Part of a small language model's weights.
Size: width 128, 2 heads of 64, MLP 448 GeGLU, vocabulary 1667, 4.67M parameters.
Training: a variant of SOAP for these matrices, 299M tokens, 3187 steps.
Each number is 128 + 32 x the weight over the matrix's rms, rounded and kept within 0 to 255. Layers, rows and columns count from 0.

# layer 5 MLP up, 448x128, rms 0.0779, rows 331-348, columns 0-127
[[173  95 133 136 190 116 119 172 174  95 115 136 104 144 151 119 109  81  99 110 103 165 165 133 126 137 115 154  69 109 103 117  65 146 148 137 143 113 191 101 141 144 152 136 114 189  96  93  62 183  84 139 127 142  94 146 132 141  74 115 141 151 108 166  86 134 156  67 130 145 121 162 107  97 120 156 127 147 103 153 126 152 180 146 112 172 108 126 105 127 163 107  92 132 165 182 147 146 127  70 102 127 119 108 101 148 105 114 124 121  66 105 140 148 127 131 122 134 107 124 168 129  97 137  72 131 144 172]
 [104  96 114  89  98 118 132  88 163 126 122  77 160 154 146 156  84 182 104 197 157 170  93 137 204 105 121 164 141 122  86  72  99 123  77 183 165 105 182  89 128 138 149  96 156 127 147 126  88 107 104 102 177  78 109 117 150  99 136 110 174 123  27  85  96 142  87  72 133 109 176 193 169 114 154 172 166 145 156 110 116 130 100 187  93 214 114  98 156 144  77 186 139 106 185  74  84  84  97 190 128 155 156 197 117 187 142  22 152 136 144 106  87 154 156 113  90 131  64 103 102 171 117 151 140  82  50 103]
 [ 98  47  95  69 126 101 129 131 129 141 128 104 125 106 101 159  93 147  44 108 137 125 117 114 190  77 172 150 117 172 156 127 117 144 179 158 154 145 146 122 109 133 144 115  88 125  94 106 118  89 109  88 146  95 204 186 140 142 107  87 115  95 168 146  97  86 158 133 155  80 183 103 199 181 198 171 133 112  67  97 127 122 130 161 107  90 129 188 172 107  83 143 116 112 185  89 145 156 130 106 111  94 154 152 120  96 118 171 159 183 116 127 165 118 132 114 146 153 110 103 100  82 115 178 139 117 117 157]
 [114 170 106 164 148 135 184 165  86 177 115  72  75 134 112 147 161 156 147 160 143 136 128 149 124 147  78 120  65 130  85 125 111 108 110  94 186 137 159 163 133  91 163 127 125  71  59 118 165 112 170 104 129 119 142 173 132  73  93 121  79 105 130 163  87 138 119 135 128 144 101  97 168 121 140 129 120 114 120 137  97 106 163  39 179 173 100 102 156 158  93 124 139 148 130 117  83  96 111 131 127 136 137 160 196 140  73 107  99 113  50 108 113 191 142 167  74 169 155  90 141 122 140 112 155 117 168 147]
 [113  96 127 142 181 139 112 143 140 196 114  90 161 199 146 177 153 147 120  64 157 170 150 123 159 118 116 132 142 130 113 102 104  73 159 158 115 157 101 104 132 151 147  86 176 121 115 126 114 123 135 142  79  83 121  79  70 143 166 124 127 124 107  87 134 111  81 104 139 125 134  98  97 115 160  86 109 137 129 150 177 190 136 109 166 131 108 141 129 141 143 165 103 118 171 151 127 177 165 184 148 155 228 145  67 153 117 104 159 105 144 120 147 170  80  66  95 137 147 137 106  80  98 121 185 144 155 157]
 [ 94  61 151 147 176 122 123 108 100 147 107 137 122 141 126  99 117 149 143 124 128 113  92 161 163 144 116 114 140 179 111  75  95 100  65 103 144 160  64 123 103 125  71 110  70 199 111 123 142 141 117 133 161 127 116 120 150 153 101 142 135 165 164  89 143 119 110 132 179 120 152 201  81 103 117 127  90 143 100 145 123 132 101 120  93 145 195  83  92 127 125 126 165 174 118 134 161 163 114  69 170 182 127 129 160 170  90 146 145 153 133 132 170 133 136 128 144 104 179 100 192 133  87 183 172 135 131  45]
 [141  70 185 107 161 146 112 135 116  92 170 104  81 131 178 143 153  87 117 144  70 161 127 191  92 145 109 159 107  94  68 181 186 108  97 109 129 176 123 147 175  80  91 129 165 153 181 120 179 174 123  37 108 168 159 125  84 183  83  87 159 206 126 115 121 126 163 150  54 150 129 104  68  89 109 114  95 152 149 126 127 106  78 128 107 128 151 117 117  62 102 142  79 139 104 155 105 137 165 135  82 165 157 192  78 135 130  86 188 155 115 156 113 112 143 118  84 159 136 154 123 149 138 109 160 139 158  71]
 [148 119 124 114 103 112 111 149 176 152 123  69 133  95 129 167 109 158 150 159  45 137 123 130 115 137 129 136 147 172 124 136 117 113 128 140 108 208 177 111 165 121  96 153 140 144  73  74 148 121 127 110 156 100  70  66 114 103 155 148  82 117 121  70  86 107  51 131  76 113  77 118 119 154  88 119  90 147 103 150 195 176  96 112 109  61 133 115 110 140 187 117  89 173 137 174  75 143 121 102 212 174 134 138 143 148 129 147 161 203 162 109  71 140 117 140 144 124 174 114  72 119 202 155 142 116 145 177]
 [ 73 106  65 169  93 157 148  83 140 145  74 125 150 135 194  74 111 119  84 114 140  76 162 121 104 178 102  98 121 134  86 147  75  69 193 153 130 161 123 202 133 135 103 151 164 109 135 120 179 146  88 109 180  88 141 130 146 177 133 107 143 159 107 165  70 151 174  74  48 107 152 105 116 161 105  67  79 144  78 169 133 108 137 121 130  99 128 158 137 104 122  97  96  81 125 195 161 127 116  66 105 166 108  80 133 132 147 120 132  94  94 132 142 127 131 168 130 157 180 149  99  79 119 138  85 124 161  55]
 [103 163 208 146 110  80 170 135 107 140  95 137 117 145 153 123  69 164 125 147  78  93 151  77 107 133 200 186  84 124 154 209  29  79 152 155 163 111 175 114 130 156 129 147 116 109 146 161 123 181 114 166 135  72 167 123  90 141  93 172 155  92 109 129 132 168  96 117  97 149 120 133 164  98 130 137 123 185 124 146 157 141 150 155 108 109  98 120 154 100 131  89 146 123 163  65 117 140 162 189 132 106 143  87 153 163 169 135 227 106 211 122 202 107 208 119 108 139 103 157 117 174 127 154  88 144 132 171]
 [155 169 139 140  95 117 139 146 146 191  78 124 150 201 151 141 128 159 107  93 132 155  71 127 165 117 170 115 101 115 156 138 137 187 141 115  75 106 153 130 189 132 130 131 125 143 123 153 138 181 148 129 136 111  94 107 138 138 146 129 164 145 143 175 107  84 110 146 140 165 117 164  89 178 107 141 135  98 141 167 178 118 161 163 180 142 163 132 179 197 166 166 147  91 123  65 162 146 130 187 116 124 167  54  83 104 101 175 126 118 122 148 147 107 123 123  41 105 198  85  95 120 176  95 124 138 114 149]
 [108 131 135 124 143  70 117 127 115 186 151 131 121 135 141  99 164 114 161 126 153 142 143 119  93 152 104  81 126 143 116 161 123 145  94 155 125 193  80 140  94 105 113 172 150 124  98 155 147 110 179 132 122 120  97 100  58  82 130 122  90 127 141 137 141 145 116  89 129 155  17 164 130 129 118  69 165 100 119 113  92 146 125 132 153 150 149 123 150 152  49  99 118  97 106 144 121 127 141 168 153 138  28 192 113 133 181  77 121 113 114 130 102 110 125 110  60 126 160  89 139  98 110 151 167  91 119 147]
 [123 141  87 122 133 144  98 137  77 147 103  74 125 150 142  93 102 165 119 123 109 119 175  82 132  59 127 168 175 114 129 153  98  47 140 123 123 115 146  97 205 135 129 147  90 110 104 136 141 118 126 171  67 196  97 105 104 181 133 172 165 164 133 145 141 129 111 147  97 160 131 153 113 135 117  92 156 150 119 107 137  99 146  99 181 104 140 122 156 101 125 157 151 135 175 129 126 135  37 164 109 124 103  99 127 161  93 123 152 143 113 126 120 138 164 103 148 158 108  84 120 117 117 134 105 134  90 125]
 [134 115 147 132 142 128 132 154 109 129  43  62  74  95 161  72  90 164 165  81 141 102 133 130 158 123 181 176 164 158 127 149 166 152 127 102  48 160 111 142 148 108 122 103 111 132 133  94 170  84 128 119 125 111 133  91  84 151 124 128 145  79 179 121 168 126 139 104 194 140 101 149 160 160 143 136  77  85 133 181 120  84 114 105 193 114 109 112 125  88 124 115 171 115 149  82 116 121 107 126  84 132 110 109 105 126 122  75 153 121 136  98 156  91 100 175 138  59  97 132 133 105 113 179 160 170 115 183]
 [103 107 152 134 137 125 122 135 174 135 127 156 121 174 100 153 126 167 108 126 106 150  97 143 151 157 138 130 101 163  60 122 143 140 139  65 125  92 114 153 136 188 153 126 131 134 125 116 181  62 144 160 115 151 217 164 110 177 127 138 103 128 138 127 183 125 103 134  51  86  88 124  90 179 233 145  86 111 123 100 149 167 100 127 127 138  65 149  65 169 106 149 113  95 143  79 149 148 124 117  15  73 172 135 119 143 136 136 169  87 187  56 112 112 111  83 204 157 122 126 135  90 124  45 140 106 154  84]
 [119 143 120 129 140 127 128 177 128 117 114  72 125 111 158 150 125 134 161 201 111 162 138 162 147 125 127 106 126 105 157 157  98 228 138  93 113  56  99 177 112 112 118 117 114 163  94 186 117 107 187 115 113 159 104 165  99 162 136 118 125 106 141 139 101 123 116 121  94 124 184 147 130 120 139 101 148  87 119 166 121 149 115 106 160 104 140 152  92 119 114 139 147 112 144 115 146 147 168 198 159 127 206 132  89 167 131 148 193 120 133  89 102  90 137 132 112 137 126 118  78 150 104 135  96 120 110 110]
 [101 101 109 152 119 202  89 172 120  93  72 134 145 163 157 119 120 111 141 113 180  85 162 148  49 142 176 149  79 116 115 126  67 106 119  66 102  99 158 110 157  81 206 135 153  94 125 113 182 118 137 182 169 145 161 167 132 191  72 151 110 129 132 129 146 149  87 184 144 152 111 149 136 159  40  83 149  60 184  87 108 109  82  79 102 105 142  90 132 159 170  82 111 177 111 143  95  87 112 161  93 174  25 187  84 150 109 153 169 174  93 119 136 116 162 142  82 194 164  89 114 118  89 133  89 119 115 150]
 [124 110 144 128 181  98  99 144 151 172 188 119 163 211 110  96 146 156 171 189 113 117 119 149 143 175  52  90 131 134 162 154 104 157 111 127 129  94 122 143 117 138 168  93 138  57 132 146 115 132  78 153 135 166  86 138  68 135 174  94  90 107 155 137  81  68 139 148  79 116 114 177 104 137 103 135 117  92 115 108 123 135  84 106 220  84 153  94 104 111 123 138 160 156 104 139 147  86 166 114 127 135 106 147 150 121  90  88  74 133 139 134 153 114 111 144 158 104 116 134 146 151 132 174 189  66 157 109]]
# layer 5 MLP down (transposed), 448x128, rms 0.0804, rows 331-348, columns 0-127
[[120 111  87 145 139  88 128 159 122 103 147 128  87 139 157  95 143 111 144  76 146 121 119  92 172 145 185 137 150 118  87  78 122 150 163  87 138  78  92 125  96 174 150 112 115 101 124  98  97 167  94 106 133 194  96 145  93 105  81 149 129 143 175 132 156 145  95 112 141 144  74 126 134 124 166 143  42 139 118  97 165  92 150 121 115  94 128  78 165 116 165 148 104 155 162 113 156 101 102 119 158 127 121 144 101 189 150 108 122  95 136 132 147 131 161 106 191 125 182 104  95 119 112 179 104 120 142 155]
 [131 153 133  87 129 160 113 163 127 138 142  87 137  76 110 135 154  76  79 180  94  83  88 187  89 123 127  91 146 175 119 125  67 130 115 169  96 108  59 145 170 159  73 129 165 113 150 157 201 139 185 127 107  75 141 152  89 140 117 147 126 122  86 150 132  69 138 117 138 146 118 113  47 109  89 145 130 169  52  98 134 143 112 160 179  83 134 180  69 132 110  99 212 117 126 109  87 136 110 162 129 182  30 118 107  60 141 151  98 106 159 130 164 132 107  97 142 127  72 154 147  71 157  79 147 154 185 157]
 [164 208  94 136 148 201 160 179 103 145 112 100 107 105 161 113 119 120 143 119  89 122  96 120 117 126 102 113 151  78 144  67 118 184 138 139  82 160 100 162 151 177 132 150 133  82 120 117 116 161 104 117  95 144 134  96 119 107 121 148 128 126 134 109  92  63 162 154 107 160 150 128 114 126  97 161 126 132 156  96 171 136 124 123 173 135  61  94 106 142  88 156 149 140 145  83  86 139  86 135 127 117  88 110  91 149  92 118  69 124 128 131 111  79  65 141  99 135 170 128 128 144 109 101 164 109 101 149]
 [102 159 133 112 117 130 142 159 129 179 192  88  93 115 103 163 109 147  93 104 149 179 150 133  99 138 147 177 137 144 119 106 186 176  91 133 139  91 153 143 127 177 128 118  89 117 166 100 160  77  91 134 144  76 111  97 163 102 131 159 132 114 114  81 142 123 141 127  96 141 116 153 137 122 150 137 139 114  80 165 183 116  96 228 151 140 120  93 198 100 130  53  84 128 232 187 108 140 136 114 103  97  97 165 139 107 183 123 140  92 146  97 135  96 121 134 135  99 204 152 121 127 119 109 125 150 107 144]
 [138 148 122  77 109 114 133 157 153 129 126 166 142 151 121 119 178  67 104 179 119 114 138  93 134 151 114 135 163  93  96  81 146 140 128 143 121 121  85 142 146 144  96  90  81 140  46  97 163 160 134 200 128 104 122 105 158 172  97 136 131 196  90 121 107  91 108 161  89 130 145 100  91  82 109 131 136 159  76 152 125 111 144  96 144 166  94 126  98 143 220 130 143 189 122 147 108 119 204 146 154 115  76  72 144 133 162 138 177 121 139 190 104  91 163 156 146 148  89 130 143  94 162 181 149 169 142 152]
 [116 143 156 156 121 122 123 195 165 121  96 142 123 174  91 134 141  89 122 116  95 160 184 101 127  91 151 138 132 151 152 138 114 195 171 154 182  63 114 100 137 117 131 146 148  87 107 148 144 110 199 141 126 130 153 112 175  90 113 184 128  82 170 203 132 115 137 139 123  93  90 145 158 184 154 116 173 123 109 163 167 117 193 130 146 143 118 182  81 116 140  97 148 103 138 139 154 181  88 151 127  71 128 106 107 110 144 144 127  89  89 168  66 137 151 166 155 143 139 140 151 122  99  91 150  57 187 138]
 [177 120  95 131  93  94 114 165 139 100 115 202 122 124 140 148 155 113  73  42 147 127 137 127 123 101 109 109 100 115 120 121 181 138 129 173 166 107 136 137 104 171 150 168 103 167 104  60 111 180 120 141 147 142 111  85  91 125 182 108  77 160  93 127 160 128  77 151 118 212 147 109 108 166  56 107 110 167 140 148 158 167 151 119 158 122 192 122 152 146 127 106  94 124  66 150 120 111 157 132 130 143 110  60 170 110 172  95 111 168 139 106  60 144  59  87 152 129 193 138 114 109 145  96 123 106 162 135]
 [118 135  85 120 154 111  85 116 149 116 165 115 119 168  99 142 101 125 137 100 147 111 162 169 117 218 115 147 127 203 130 143 116 129 193  70 134 173  77 128 118  75 154 104 161 140 102  77 136  87  84  60 138 185 125  79 186  95  49  77  92 121 169 183 169 126 187 170  53  90 155  90 159 146 149 164 120 127 159 113 111 124 145 157 133 147 111 129 125 158 177  98 105 163 131 120 170 160 158 180 172 161 131  64 120  95 124 140 135 124 121 159 164 149 135 150 111 123  78 142 111 168 162 137 141 121 119 133]
 [120 145  84 126 174 156 151 114 106  92 110 111 145 182 111 121  73  82 115 122 115 107  86 108 109  89 122 116  82 112 119  81 222 120 143 102  93 132 121 128 123 167 157 134 131  99 105 101 154  93 168  73 119 149 143 185 117  88  82 161 143 115 153 166 132 152 149 154 183  86 120  83 106 148 105  93 116  78 159 129 196 207  53 171 125 167  86 175 118 143 166  95 118 169 103 143  42 135  92 133 127 155  68 148 161 150  64  94 112 102 106 211  95 130  69  63 164 121 164 147 173  91 164  92 125 161 145 140]
 [178 132 146  69 122 146 167 155 136 171 165 138 118  82 144 144 108 145 142 105 142  91 134 124 139  88 154 185  90 108 149 222 100  57 147 121 153 152 111 158  97 121  87 173 111 152 121 115 159 142 135  95 160 161  98 133 149  90 102  83 117 154 108 110 142 131 137 154 158 101  95 147 153 121 105 154  92 149 179  79  90  77 143 171 128  33 145 108 118  76 122  96 130 147 145 131 142 172 158 166 139 178  85 109 111 113 133 142 125 106  93 128 144 121  42 121  78  52 117  66  96 157  97 112  64 202 141 166]
 [134 114  49 112  93 143  92 108  78 176 116 149 193  94  94 148 134  97 119 144  96  67 103 140 153  95  76 127 163 110 155 120 147 127 136 136 198  92  86 118 175 129 171 125 135 161  87 147 117 131 123 131 111 115 125 159 113 158 151 161 157  66 158 138  93 125 132 131 143 106 133 149 129 133 145  67  79 123 108 128 134 110  80 141 141  73 128  83 120 115 133 117  89 150 154 161  79 135 176 105 103 168  60 193 130 156 124 134 117 107 115  72 170 139 157 125 112 137  74 151 114 131 143 129  92 100  69 183]
 [166  74 136 171  93 107 142  75 135 155 200 130 201 168  92  82 148 127 142 115 137 100 142 106 156 111 142 132  95 157 105 134 106 150 101 132 132  98 108  96  89 162 104  69 133 141 125 106 129 113 100  49  66 200 151 100 148 131 138  76 140 116 148  79 101 109 149 123 144  64 135  80 142 147 125 165 143 148 183 120 145 116 139 110  86 129 169 128  95 142 113 134  95 121 209 176 148 120 188  86 145 116 165 106 122  93  88 128 159 132 137 116 119 158 120 172 103  77 121 103 142 142  91 102 115 137  89 120]
 [150  93  77 118 156 150  75 173  91 120 166 134 100 157 127 108 136 119  76 155 115 145  61 165 113 162 198 104 142  67 184 128  88 148 118 134 116  95  91 125 119 136  83 119 117 125 178 116 124  94 104 138 166 144 156 100 189  92 106 100 110 120  99 120 145 151 107 131  91 147 191  57 154 129 158  89 133  80 126 146  47 122  95 177  90 117 115 148 156 113 106 134 104 122 159 155  87 120 135  83  84 129 124 158 114  94 167 138 100 142 112 124  95  67 134 118 127 159 129 138 122  98 195 212  95 130 124 162]
 [178 187 108  77 101 117  84 126 127  92 149 113 147 143 166  83 172  81 110 151 186 127 131  76 102 128 122  85 182 101 133 117 101 122  70 145 139 149 154  50 110 157 102 115 143 180 138 218 166  88 150 166 138 118 105 109 151  93 118  49 175 158 129 111 164 166 107 121 160  79  59  89 118 111  89 155 143 129 101  89 147 115 167 153 181 110 181 153 170 102  95 129 197 128 121 150 110 142 125 149 117 144 104  59 126 108 111 131 138 144 101 120  81  97 115 137  85 216 134 129 115 148 113 174 109 162 142 103]
 [163 156 155 132 136 150 139 165 115 125 120 163 111 108 126  74 122 107  96  99 164 132 133 101 119 137 138 157 149 142 157 119 135 120 118  63 157 208 129  98 162 158 149 144 114 152 149 103 167 136  87 110 123 120 132  36 159 100 139 136 154  94 127 112 172 144  25 119 131 162 134  98 125 184  87 130 186 122  89  99 129 114 168 194 109 138 159 124 153 180 142 191 113 100 105 127  86  76 149 142 174 125 154 160 195  93  57 135 120 155 117 167 105  69 135 163  96 120 161 156 163 111 140 180 159 122  79 115]
 [103 134 153 153 161 172 125 129 121 122 116 164 120 145 109 198 226 120 154 235 151 111 109 119 100  78 114 131 150 143 121 111 110  81 174 150  95 110  78 125 107 114 115 130 160 127 122 137 139  82  48 110 140 132 125 116 171 125 123  70 109 192  47 135 117 134 167 120 152 148 127 133 116 104 125 128 122 151 129 114  88 137 117 114 128 139  96 113 120 141  94 120 159  45 165 121 169 138 177 114 129  81  84 100 102 126  98 199 115  97  92 106  99 179 123 150  86 124 158 144 146 137 159  93 143 102 167 127]
 [157 165 120 118  87  90 173 121 141 196 186  97 162  76 108 157 114 133 106 126 166 130 134 137 132 125 123 132 141 147 140  93 112  80 104  54 149  99 128 181  66 110 168  66 157 159 135 164 182 103 102  72 101 120 155 160 142  75 117 148 136  94 142  89 153 110 110 155 104 128 130 122 127  87 108 176 114 140  85 128 145 137  99 212 147  71 100  63 111  76 107 180 163 116 135 127 116 177 213 141  84 156  92  97 179 182 113 148 112 184 152 140 183 184  97 194 120 191 127 126 141 104 108 171 117 161 111  30]
 [137 123  47  69 143 174 142 145 135 120  97  87 195 154 117 109  75 102 114 138 134 118 102 122  79  55 112  73 152 167 134 116  93 136 176 148  96  88 142 124 170 207 100 105 172 135 121 127 138 152 160 131 110 133 113 144  81  94 128 171 174 122 142 113 140 163 129 172 159 102 105 159 121 126 130 151 122 105  76  84 124  79 150 174 122  97 121 125 150  60 125 131 190 118 168 187  97  90 197  98 176 159  69 158 147 145 173 116 125 102 138 103 112 135  98  89 121  65 131  95 155  62 167  67 121 111 136  80]]
# layer 5 MLP gate, 448x128, rms 0.0826, rows 332-349, columns 0-127
[[119 137 115 161 110 121  93  59  51 143  88 125 140 124 148 142 116  51 151 105 152 114 112  83 181 146 107 133  79 142 186 173 131 129 168  86 203 132 164 177 165 149 194 122 116 124 108 184  68 114 159 105 137 170 114 100 134 196 168 181 147  56 145  85  87 134 185 147  33  78 159 143 150 170 180  80 163 123 146 128 177 156 146 152 165 120 114 132 104 127 153 106 121 128 107 152 118 190 136 157 163 127 160 164 119 216 162 118 164 133 125 103 172 151  86 157 104 133 160 146 184  90  67 180 132 101 150 105]
 [100  89 180 100 125 134 156 150  98 120 126 103 114 127  89 192  81 163 139 114 146 127  87  33 181 117  84 139 171 149 103 128  86 118 159  55 159  97 172 105 126 153 161 127 109 150 164 106 177 124 113  94 130 160  97 133 131  88 134 166 184 132 109 131 146 164  87 124  54 139  91 106 111  89 157  49 138 145  87 164 149 172 174 182 164 114 130 114 111 136 107 152 174 120 110 120 126 138 187 110  86 101 114 113 106 112 184 111 123 156 109 147 160 180  74 107 125 121 162 122 109  77 111  82 123 178 143 108]
 [145 129  98 151 129 136  96 107 144 111 181 138 125 106 136 169 114 192 171 120 112  83 135 112 149 157  69  75 170 126 106  67 149 144 119 177 175 107 143 151 118 144 142  98 125 135  73 132 161 140 138  87 119  79 144 157 131 156 160 145 112 138  93  86 134 134 133  71 149 159 175 115 132 103  72  98  76 157 181 126 168 154 119 134 135 134 119 157 118  55 154 173 171 109 101  93 106 119  85 137 172 176 141 149 171 176  78 101 122 115 115  79 131  86 126 128 122 212  94 130 138 135 117 160 158 134 152 169]
 [157  98  89 171 114 148 115 141  66 107  93 125 163 112 135 135 192  99 121 106  87 172 126 157 111 118 124 131 119  74 135 139 157 126 116 120  71 115 162 148 168 128 144 142 121 111 114 212 143  72 141  98 138 142 138 114 143  54 152 152 144  88 102 116 174 194 140  88  69 144 106  94 114  93 180 146 116 127 122  93 170 151 147 105 160 120 117 103 137 142  88 139  94 107 154 133 172 115 147 133 106  73 161 152 131 126 145 160  86 110 112 121 166 103 105 133 110 106 151 165 174 175 113 108 122 168 117 146]
 [147 171 152 159  81 138 126  77 137 118  90 123  79 133 171  96 116 100 123 115 130 118 133 102 112 131  92 142 121 113 171 156  99 108 104 117 119 149 135 111 109 102 147 156  93 102 167 142 128 103 140 102  96 173 103 133 123 134 126 142 103 124  88 133 140 115 167 156 132 146 127 125 138 145 136 152 154 145 142 119 134  76 103 144 149  22 109 172 152 183 152 131 103 124 175 146 136 157 103  83 155 184  43 184 125 113 152 124 174 129 141  94 209 160 130 169 127 123 104  96 113 161 118 145 144 179  71  92]
 [ 29  47 183 103 113 136 177 117  92 164 104 122 156 110  65  91 108 164  97 128 129  97 125  79 204 117  41 163 138 133 141 168 115 129 155  92 191 115 142 167 127 173 204  90  89 145 128 127 147  92 148 168  92 124 140 103 173 129 177 186  93  82 106 134 143  88  93 112 102  99 108 144 146 144 153 131 172 114 110 128  57 139 123  86 187 107  91 114 104 146  89 104 185  85  63 123 161 168 147 120 120 156 113 107  98 146 140 133 156 127 119 102 155 155 103 153 128 121 113 152 165 142 145 115 137 121 124 153]
 [127 119  70  78 112 119 125 155 188 131 162  85 115 183 124 140 224 108 115  74 113 130  77 152 119 197 181 148 170 174 155  65 149 107 130 106 174 133 175 157 160 105 109 106  77 120 143 123 112 141  77 107 123 144  98 141 132 177 118 151 103 133 143  98 205  77 140 151 138 114 124 150 195 116 172  98 132 104 123 132 135  76  98  92 150 137 115 106 145 119 199 147  64 148 167 211 130 110  98 160 132 120 112 110 175  98  93 136 132 211 130 115 145 209 173 176 135 127 170 153  84 118 118  92 133  97 125 156]
 [ 60 121 103  92 138 142 116 185 188  79 225  94 107 145 153 186 138 153  95 131 180 136  94 114 197  96 141 166 145 143 112  64  99  94 146 174  31 156 118 155 132 151 113 111 154 103 101 145  92 143 102 115 128 182 153 153 127 108 130 133 155 126 155 211 159  82 130 152 115 154 147 107 182 182  72  74 134  93 181  79 118 129  96 114 145 132 126 117 149 126 147 132  80 131  94 168 103 198 102 174 123 112  79 113 138 132  78 113 117 172 134 119 131  79 125  96 146 130 121  94 124 118 161 141 157 163 133 132]
 [122   0 144 142 149 214 105 107 177  86  83 129 182 190  81 138 135 162 145 141 148 142  84  92  81 163 118 150 171 122 113 126 147 182  89 117 159  58 149 142 142 177 107 107  97 162 107 120 138 105 136 156 116 112 141 160 130 164 177 115 121  54 162  96 114 139  95 169 145 192 148  89 168 147 164  62 109 107 112 135 140 124 122  86  90 176 146 168 233  92  94 117 173 163 103 130 124 154  89 175  71 113 120 124  99 157 198 114 159 133 163  59 136 112 142 164 167 153  93 156 104  89 146  98 155 118 167 135]
 [108 101 123 158 126 109 176 107  79 103  97 124 178 184 145 158 166 150 117 148 111 120 135 180 141  44 102 168 151  41 127  46 127 151 166 160 109  60 138 165 132 182 162 151 122 177 149 128 126 120 173 124 196 110 110 146 145 110 156 113 196 128 129 129 179 125 124 109 134  80 137 152 103  93 124 135  69 134 123 146 164  90 106 149 113 160 158 116 129 172 119 152 141 189 202 162 136 130 150 118 137 183 127  80 137 130 132 139 142  91 199 175 119 119 122 110 120 160  66 172 134 108 159 179  98 148 128 131]
 [140 160 156 127 162 139  93 118 192 138 139 146 126 144 125 149 136  77 130 151 106 142  97 172 135 146 206  87 130 161 129 152  79 133 104  67 173 134 165 148  50 127 119 168 146 119  82 114 146 109 130 130 119  82 171 151 135  95 128 124  74 114 108 112  66 161  98 117  93 136 206 135 137  77 174 129 113 191 177 108 197 199 152 149 127 121 145 114 136 114 120 115  79  86 102 136 127  91  87 152 126  79 142 101 214 106  95 147 156 147 104 170 158 182  90  95 177 137 128 107 121 114  98 133 137  68  69 100]
 [125  84 153 109 138 120 125 122 137 118 161  93 194 147 119  82 144 106 129 118 143 119 140 134 119 137 112 116 201 195 117 140 150 111 117 129  96 141 150 176  87  98 142 161 131 143 110 137  85 132 199 103 147 139  67 124 114 101 131 107 110 101 155  95 153 112 151  71 144 109 152 154 153 152 108  95 165 110  98 205 172 133 148 112 178 137 150 180 142 112 114  49 153  44  90 159 165 177 106 128 135  94 119  76  77 218  89 116 157 141 139 139  84 197 110 130 128  86 109 159 177 125  74 163  64 128 107 131]
 [113 125 140 185 105 148 130 114  85  88  93  73  94  82 122 103  75 118 127 160 136 136 124 135 133 173 128 137 164 155 145 215 167 141 131  30 120 163 115 168 128 116 142 154 116 126 123  86 131  77 148 139 128 165 150 128 152  91 188 114 116 126 177  96 158 163 108 146 100 164 190 167 136 125 143  97 183  77 100 187  70 104  94 102  71  85 135  86 100 114 149 133 142 118 111 100 149 134 168  99  64 150  96  90  71 123 141 118 153 190  94 117 148 164 116 101 149 128  82 110 116  78  97 181 104  97 126  81]
 [160 144 204 164  88 180 105 122 164 118 121 137  66 118 124 192 195 155  95  96 137 200 153 127 161 127 159  97 124 157 128 123 107 144 187 137 131 167 182  99 163 108 165 162 101 128 105 141 167 148 142 144 167 122 126 128 135 118 117 231 162 156 130 198 107 111 107  98 167 161 108 131 147 125 154 168 103 128  93 167  96 155 168 101 105  55 143 177 133 174 140 154 161 116 110  93 149 145 145 154  97 111 110 151  43  61 124 116 183 134 110 105 138  59 126 116 157 145 176 117 139  61 141  80 158 152 124  94]
 [178  77  88  97 156  88 106 170  74 182 136  84  80 131 116  79 105  85  89 109  72 123 233 113 156 129  73 137 132 152 150  73 142 112 190  80 161 124 108 160 222 109 100  86 166  93 129 180 103 139 168 130 122 159 106  89  98 126 127 138 173 150 142 118 126 130  91 133 153 141  70 164 115 104 118  99 118 131 102 118  93 107 170 131 121 135 126  82 122 158 119 145 138  90 116 138 148 164 116 156 170 151 161  95 128 116 131 116 194 174 159 115 133 168 131 121  86 183  87  74 126 224  95 127 107 140 141 111]
 [123 161 145 157 143 121 146 157 119 106 135 108 114 118 183 112 109 107 125 135 201 105 141 180 158 179 108 143  89  94 145 171  68 126  77 111 100 120 137 185 150  70  90  87 104 143 131 108 153 131 184 160 162 115 126 121 132 139 143 130  71 139 108 119 116 170 123  86 166 178 134 141 166 191  95 164 144 161 177 145 151  33 123 127 139  57 111 115 134 128 202 135 179 202 122 146 139  88 118  92  91 177 132 155 123  82 123 134  62 116 158 127 144 145  77 118 122 133  91 169 154 118 202 128  91 126 131 206]
 [132 133 154 100 124 101 124 132 130 131 160 201 131 169 129 114 201 158  73 156  91 114 127 179 161 116 169 132 114 184  79 113 145 107  92 143 131 128 115 136 148 148 142 169 150 187 150 170 116 130 157 123 144 122 176 174 145 118 162 140  86 137 102 110 151 197 106 127 170  96 131 127 150 109  87 134 122  82 132  87 154 112 171 211 147 121 118  97 111  95 160 167 166 134 155 133 170 192  93 148 120 138 119 115 156  92 188 175 121 128  85 126 127 126 161 208 138 158 141  92 151 126 130 102  70 158  26 124]
 [150 143 158 159 130 106 170 129 177 113 213 111 201  73 103 125 125 101  65 131 132  93 137 120  86  78 142 108 144 160 144 128 116 154 154 116 103 153 151 118 140 123 117 176  85 118 147 132 124 127 168 193 109 126 106 113  65  91 162 149 134 136  90 131 102 120  98 133 138 165 110 139 132 146 172 118 148 101 191 161 147 136 132 133 126 156 133 111 148 124 131 155 125 110 123  22 127 166 137 103 113 115 122 129  88 155 184 135 124  86  95 173 121 120 179 116 100 126 123  63 165 137 137 172 166 196 110 168]]